config.toml
norm_eps = 1e-05
init_std_down = 0.0312
decay_shape = "linear"
Each number is 500 + 40 x the weight over its row's rms, rounded and kept within 0 to 999. Layers, rows and columns count from 0. Numbers have three digits each. The size before them is the row's rms in percent of the matrix's.

# up: layer 5 MLP up, 1024x256, rms 0.0385, rows 160-206, columns 0-63
# down: layer 5 MLP down (transposed), 1024x256, rms 0.0371, rows 160-205, columns 0-63
up160 098:514496542475500487477481475489558470448503427491450485562530478510520507522550473497604436547514490508518529549540383491445574499392509511542545506455506508484516577467524463533487455419432483
down160 099:583478443545540482436536558529520517490540515446518456489472556528499436503428499505408457473568495460511493480471569446450501520494423498503517491491530578479452471557600449494485529521530434
up161 097:509557553539528464480456497485494561498457587471491521483537456541535497540461498491511567523526511501604488529486441525513496455471506483583512409465516524506519461539504437501503448528442481
down161 093:532460513502507492502507474506498392551434416469474515574505523520565524446544539573469487505539456434478446479571504439477533508460495502508482534492469567501509426509534483510579548476542494
up162 091:499502534516527522533492440521518564405493561520519534583528589515438496582505473474478531496550507537505446519425464541457478418518547487510462450447553463462503506518515484477501556511460546
down162 083:539505509499549475524519518490554499457491465434496467524516437485444457474516413454501513491505641495555488512542495466500529449476448509519478508545471476513535497588482540537498510491528460
up163 099:493532474439488437481466570521521461457494459454432531476507479487463503557514504540540508543516489518562442422570457490476584552468483555475449433523454501506518535481519483496487453479419546
down163 103:454401522480514483596513447481439500541484493488577499469545486482466541452530538469478513468591573461429493416461496501506528492468412435512473476455427596458510543529524500543494546534455494
up164 101:486547506574539519463542539528418558479530486427512463584466561566530411418481539489527486476502425470515432468522491484448451426502460492497500445464596451451552548463507484482528446490539519
down164 100:464483499552400500606554488473453505475479523496516534439493440511497514581558508445494462543501516486442431428502454527532502531536534469515517483535504473551477530488552428558556495533494485
up165 103:490541559517502451442599494550499523539518510515494505553498596527465493525540554481562473503542505500480463594471459473478531502510511521495483494590557464556581529593552557496503540564502458
down165 100:512517459435568481497549497488616469490522501478447467493465456554480492548460489572423567518501540442471530365480523440538512532489499541521535486509467449522478501463477520469501510486568458
up166 105:521543540492529444463507527514436533514461505420523538578484502522523442481542559490518462558621437488489472529509521497527487503478462550549561434477520499540598504448589492483546453466509478
down166 112:483534486450505499473449484513528497483470503513511583527518546539473546518475480513456529482548537517511467458475516570518531467483551527468547513564536484626545527511539484535547465499534434
up167 099:510493515481506510528488509548492493454560386486483421509492547489489507464473548485485529495523436450496548469500449460560457490418402556501521482521547446491535554585493471484407554505424501
down167 098:475486416468488471480527508481543519517445521513570540570519492536498486539477496518452420477517542428459538527523515587551442458584641468464456523491498557489452444479473440533530438535545593
up168 104:508513560509511493394536512548513467391399521466503482494465567551489469508558538472605511455548482472429483467550511490474512492521447483413489430484537468493493562496451526536523481477488506
down168 102:517502506449490524490518489528542504488513531544546556576564553474506507512532531542529547463482503457500574431475489448422524503414499523510530612524508461557532527446495582476453517478506428
up169 107:431505615442451488501525479480444460509551504471469498561524512527506430495465483400530480558494496487517500524472497544499500484476473519563557456461554456555497485536578473506444470564446486
down169 110:493501478498484502545514451524507564505423506557484456527461519458531549499514462481497455520461461491463428470524476483519440408451539488496528452516515484443503510436537439525492513477496564
up170 109:514515443552435457544544511547526509500450461541530558578413541512420476474559426458481402559464489523535498472495408520474560487480463509502503560503512494472452538493494453494510500533479509
down170 111:490459539499470489540517621510512438517505560437463467496500509510480477564491516528469577488510502493547520455486471466454444477499445500451557550529543500519530563513472498555479519444526476
up171 090:475554591546547524551497554615503516540571544498525498499431478513468498460554525457430483502553522519417483527512480496492472495427506491484479536567549607535497562575570499523506514391562485
down171 086:506469434473473480488525444514460526543455551486472498499575513550460507494535542543548447586481522504458575560555491461507514517482543476454536434545422509493526484524512504425461527566465459
up172 103:510532520496444519537574519593523525549546395450501506540504554503458410526453514436514459477473504474453476507487479460506522515526457447509510499474583452470522516465477518490484531527509533
down172 104:533500447469511527537489483510476451510490484533501454443481505564425482524543461539474495557456550523437463518470550489520555501502595466429523480558492482501532456518473537560531483513487445
up173 093:481463507502476552482508493507534490482511510469523521582508487481421487487533502481430519539585499493565492475421499596542551482522524555493536577508630424506457545517554526430503487393473473
down173 086:522540553502476470484516547504488513497481499486471503526564525558452519502482503515479516460478520545459456504531470531480577474429479512504498480512471501492530481518480538498459465434441481
up174 110:514555576493438446547558498505521485461533464537490542574499571524449447421579510454483575485461479479563506428574496456468501475472436429488541507533551490474530509540527542554499483573502521
down174 118:501424496513544552426457513496513476519593539487502540445525495489516504529473482480487474455615487521487446450520488395491475633501536571488523452492495577487507584505503515539461544522468448
up175 104:568502467469459498476466469510471496507489554493509514511527502495378475537506503475478522576517482505524551459552477521450567578582516549550494498527437413484511538573512417399516454519393451
down175 103:420459501536519531504581536480560574437470483461427530499490471529469548489460455550471503426506501528496522499574462500449559537442480452549534544493563497489457509505490495522407470478549488
up176 101:541495452491469515481555499560449545476514479545476477492486516527490471466464566486492478470517496469479460504519500520538513552474481422448479451592458483460555518502492471520510533415466449
down176 107:467484541516493560495531514435586499501555525517515513496409447463487394514539529464503489506514536488471468485522465528542588569458550492485515492526536484468476497525583472425485451511465475
up177 110:556531488412448454564516560602471472487532488461424516554415517499462537553551557476536455539494454554491460532475515529513480535487606463526437547587469497519507485582499498486512478506484533
down177 109:490506488491498581505504480474570561506476561525432550524465495456505451491540554453473520502438506472522540475531488509560499537517464504470490525494553454497526481527522580480504497496522475
up178 095:444509560552521477451421503496520463403442516454490539532502556525546424486470457498457478471519495522537537479446491522495468528516558501467508476475550546417519477523461464520535451476449508
down178 091:459462498488447478529483532485522471544474391552502474515485470473460510526490449511513541493463520551490501538497484437549450546433434482460455451485513523580418585519570480465468470550474539
up179 100:491495533518577586474534557520471504390485447491528485521464521460480436488523546477520466520518493434552537457578470486508584534490491507495499546503521462446502461518559417539446494441493508
down179 104:438458544489514432467503593522474550545494507522460497447511556509523431598578419504518551487457525484471465487515486434471495504543443529529410525464516455511484455530499527540521431475578474
up180 090:511520496518562447434485443543476490438470516459516471556564465553496482530507548470441550497528458540510512531536520476357447601543509588558581498504503487517510519544491534565493499430535487
down180 088:446480518516539510574506501528396494558522502549503541513511517458510490496515511500535523513489448490454491468541502544541420512487553395468532434487505441507481503554489505450461475498476506
up181 109:493504515525488479518542542483513538478539520525478466552536544547460464498507445517483428530513514512512510560444438564474479524531533444483519513437546461514486577485540457500489470516504533
down181 088:546522490510450520485558443517476532476499518505465524499496505553449517494512488448517501474506468515492544522499440485510494483474541488497529422502544480526535553517565513501577522505454504
up182 087:540581516460494435483526513425577440478453552488415506485476538487466479489457498486529539453556486455540468415534544626476480529481476499476416474498521515487498498569546462517563479400456488
down182 081:470481466432507492520457533502428556537573540455523547517517495518528488504469511527490509548493606478531558497472531551491405469495543499538531449551487529495430525469565528504467417566520527
up183 095:475490496571491472580495576488510492437477543518439511500404565516466468514522523485452479535504406448527544428483474486513514532460450493485512504528448428531479519480562479492497506425539517
down183 094:427500443476556527462397488491477449460549454400536498470489515444525453472549522511464468552500578468491472500426552512478527507567537576563468534578506540546487479444495527494498477524543517
up184 093:581538525426470449486532498524494461519519521469513521561477457521527527514517522436477489451500464495462463461389472535461492564443486538480585520527483472504493510522542488560543538438421474
down184 090:441434538537515447495584549534555488472516504529509461514428477509472478516525537522487553458448509477430454460511481483521480463575455393507515432521494484512470582548547420475474541461429493
up185 102:528551484460520499465517536523487560483510509461497407523506559545511467481552568507526528504531438578470428535537476486498459484540494485428478479538518452532491475463503431514466522408492489
down185 100:513503525520558567491543554520571477500478520508484590450490471449517552494537507519530560426551492478565488528480518546501420471481516492506449529503492498461520472536495479497543465504544452
up186 100:463498493471421505507541548448420489466448566565502454480545527557510460475458504505492581602513474517413570510535529551483463471429494527529531500563479531471546557547514466467534452448465469
down186 097:468579448502595542506491502610492539467485481463541539545494555460505464493458560556535464421455493520511479572560511515465490505490468420488506479536558484509541584508515495410464545500625539
up187 094:434529564476475475462472534558480524503540488521478467556500541467456513551535433478510457514529422473519432486474477486483568525510556563466422470515425477504513509507500524524551504494548483
down187 094:533509477519513492467527497483491477466549515508486457495480573503499509482400528440437480475513612486490465526555485463521528516529441494531541483489533532470518533559499452477484569522439504
up188 097:518531565520473439538530535566442549458553484521474465500457485481456439463432365493492536521494469490441429394468421506545520529497501489503526497444551497503500527504489468512465538493462529
down188 098:459525476487525516516474459551537475484455455430522497549520545488429449477465507514436523549457523564582482563527503493500527539544547468415585520525444478464496500523494478558460445475469460
up189 092:466590619593432492460520555505487489455415575486504474486495524530478481480462527492468533558549447444495413461493461568501551474425494493493495540464479527460565507530547468456545524498447520
down189 085:515458489462545461496458478419525469570495463571540538472564459495533507449436442497481481496521513469533490546549565509516434454557541431493509519471451509512481468489447590460518496638499491
up190 101:457519563514451535487538539450497607450444499508472467523499524582521521505473493436511532527469497535439474501468438529478512469483511519435428436495552454461586469492541472456512438556402502
down190 097:499491442480557550472501483561492506468470555508470507513514519479570501438489475483546451455468455468422552491554516448575500523508516545561464470472505502517526502469500451479588486560536476
up191 105:532552483484489484462502525469433503480494467479427454521547468476496466463414514464462483514597480503413499495484444544434518486510501471464561404495477595552549505521561510556497378517470561
down191 099:553525496493473496515535488494453506475534553495444465527504487533444482545498485512488469524469506441514505565505519512557526427538513482599528505546469544423461478502432514509521504437549496
up192 108:499533477569478524521537536550502552358454433487496517493512523539439430490513487481492532559484541529516520500512479577458541475482512515435488518518536429513481505560515490505471500474442533
down192 112:510464524486494439494491467447482526531449504505502472481544451561500507426545486542429403516496458486534488497522470448536464457473512412473542488504536585519492443543513524524486503557480438
up193 110:560532532453533529474492460486581490518484493537506526502499521559412496542442454452468507511576473564534503530524513516473483431466554531470499445514504534440514520523565501553516499505446541
down193 111:477536474561522448598519459503492515496533447532499555459495540533473533502501461481518591394525516527542493557499471548445526614523450448482480546508483498434520454449491527502469561453418411
up194 098:482479501513479522472521506530506476514503624593481555491500511542484451431506493490552493550482396522545463495488461488526437443462474575466526496542519531471525521460464460529494482479449490
down194 102:473462493538521485513458563523418464559443460449504499477492481476494444535420459511539471583503548522511536520509473513494513529469466478464489506413489509449464506489608513537472462507520531
up195 105:541557554429450510526491516531550528461541477511522506522485505569527508506507428411425586540469532479443425478416433588462525567497489519521471453490450560515553535583526526474490556542466517
down195 106:495559513526574471540475492568530463479533494542472528479510471481553525545565495478485574554538458532457518447499509507510484535508466450508486507489460435561508510490446564492485460521564499
up196 103:424472464472509461555503553480418467526541525425489561500490520488539448480439478440489471522521542483554511505495521565470504557491550426485526443463506527549514505459504486552491555511484526
down196 104:520456482507466525535485551507498405492485495513503513448453543515492520529498540540451491473485537573454495514558430557539521538461555518511570527527540478570500553432508552514508508559606538
up197 097:461543528460488491549525545512511521484586485462523469545543483548504513473508532485474550477543481480552461493527502483469436516520494472472578503508564464515549501450506550483529553439460451
down197 092:543531464459486494538519486515573475483466498432525454509443562540528422426484510501467490505484510558473493479516482532457497462494394448553487491470481522481534506510552469477473459543489532
up198 102:497520500554429517523496469498498473519443497476490505521479479511491473432417471489512567540518498540482535492441497570571476465519466513520517493497544485547463504490484505458545484508463431
down198 108:509495498549446500547482481507497488486531511491523568520526531466486544539527480481556474464574486541465530513494481515537517426471486450527519510490493537402480489507484478503501476448550524
up199 095:499551450505488460453490634464449490445450497447447541523493483482475494508460552510555540572474436476536505537502500515568445482492518456501511476553488596534546494542524483507542499427508474
down199 088:592506495540509563523461463520572558487518504467538490513523517571510531537538529461489524444478562482557534556498439470390541498469436486510456537437474551490484471507492421493484424593510539
up200 098:431578544458497465486512499466523558455541519487539470516468496467453487479473464485566463445512503525484492461582515490544481524454410482432517505541539512480481544531501477523522508522516492
down200 096:469418467505534547527477482524502474455494527506453474533534482501464472483547465426505551464489469504504545456466464456539424531531542491514518500557499409507482520479512526507542475503447524
up201 090:508550510473513479471514497539435497482507510442488502512513522548562481508495583496465497445511526498456509475478494541515470553437529537496562540508490493481481492552534479536414502467416492
down201 087:501454479534554444586538541545545507538550474491505485537541556546437481504496547432477586482514466533488547508568552528536432534517503451517462537548528476536540531524534561508541446503510426
up202 097:507519524542451499527549458516480473462459497563588442567458510494484523507475515534505405473517449559520483543519426517566483491494484459559526471491515439462447558538505484560439580434544426
down202 096:440510452575546520567574469456574444531450504417508582459517460497543514541536461511507503508528498467587496565517482520463494531497508504530519517524422494487489501503498496412521422546475494
up203 090:587530485460467537592573514515455605472593550461537481520498507486351484480502580540407518505513506491545501448503502497560483513573435497512476492431525462467519532478482417449435553482418526
down203 089:514462470479505477494527530498499492427463491493509533476514532498503570519508482522547482489588522532440530507509555493378458475471464541403451456448531592539494459490478499465497474582471505
up204 097:514494499456457548457592538484536507522505562552510501561479541502479485460494504418524504479504472579479496431548502519559532480494429514415533476490509476515557579538548545448432526468512503
down204 099:490484566580542494391546446532518479448539489527487511473526505564529521524558537525477483531548552447505423448569524500481475520527497481500442492529457513454543485538438568437536482556516437
up205 100:552533477468495476531454507536568494486477467445436535488485509507523494524475485483469435481510505520583461396499485518449452466469425514506515428548464545478475534525506435546499486542438524
down205 100:509552578527496491501496556503472492533488509453511541515513548502507466458573505419501550498472486552420473540511524445433505443510512542537411505482512460598519562484473540490526507549551510
up206 097:510564467521483504507549517522554572485430493469527509545480598503473459478533502465475568524504404508431488474510488485491513564524556466456555533507455504537500510449460429458476405469479575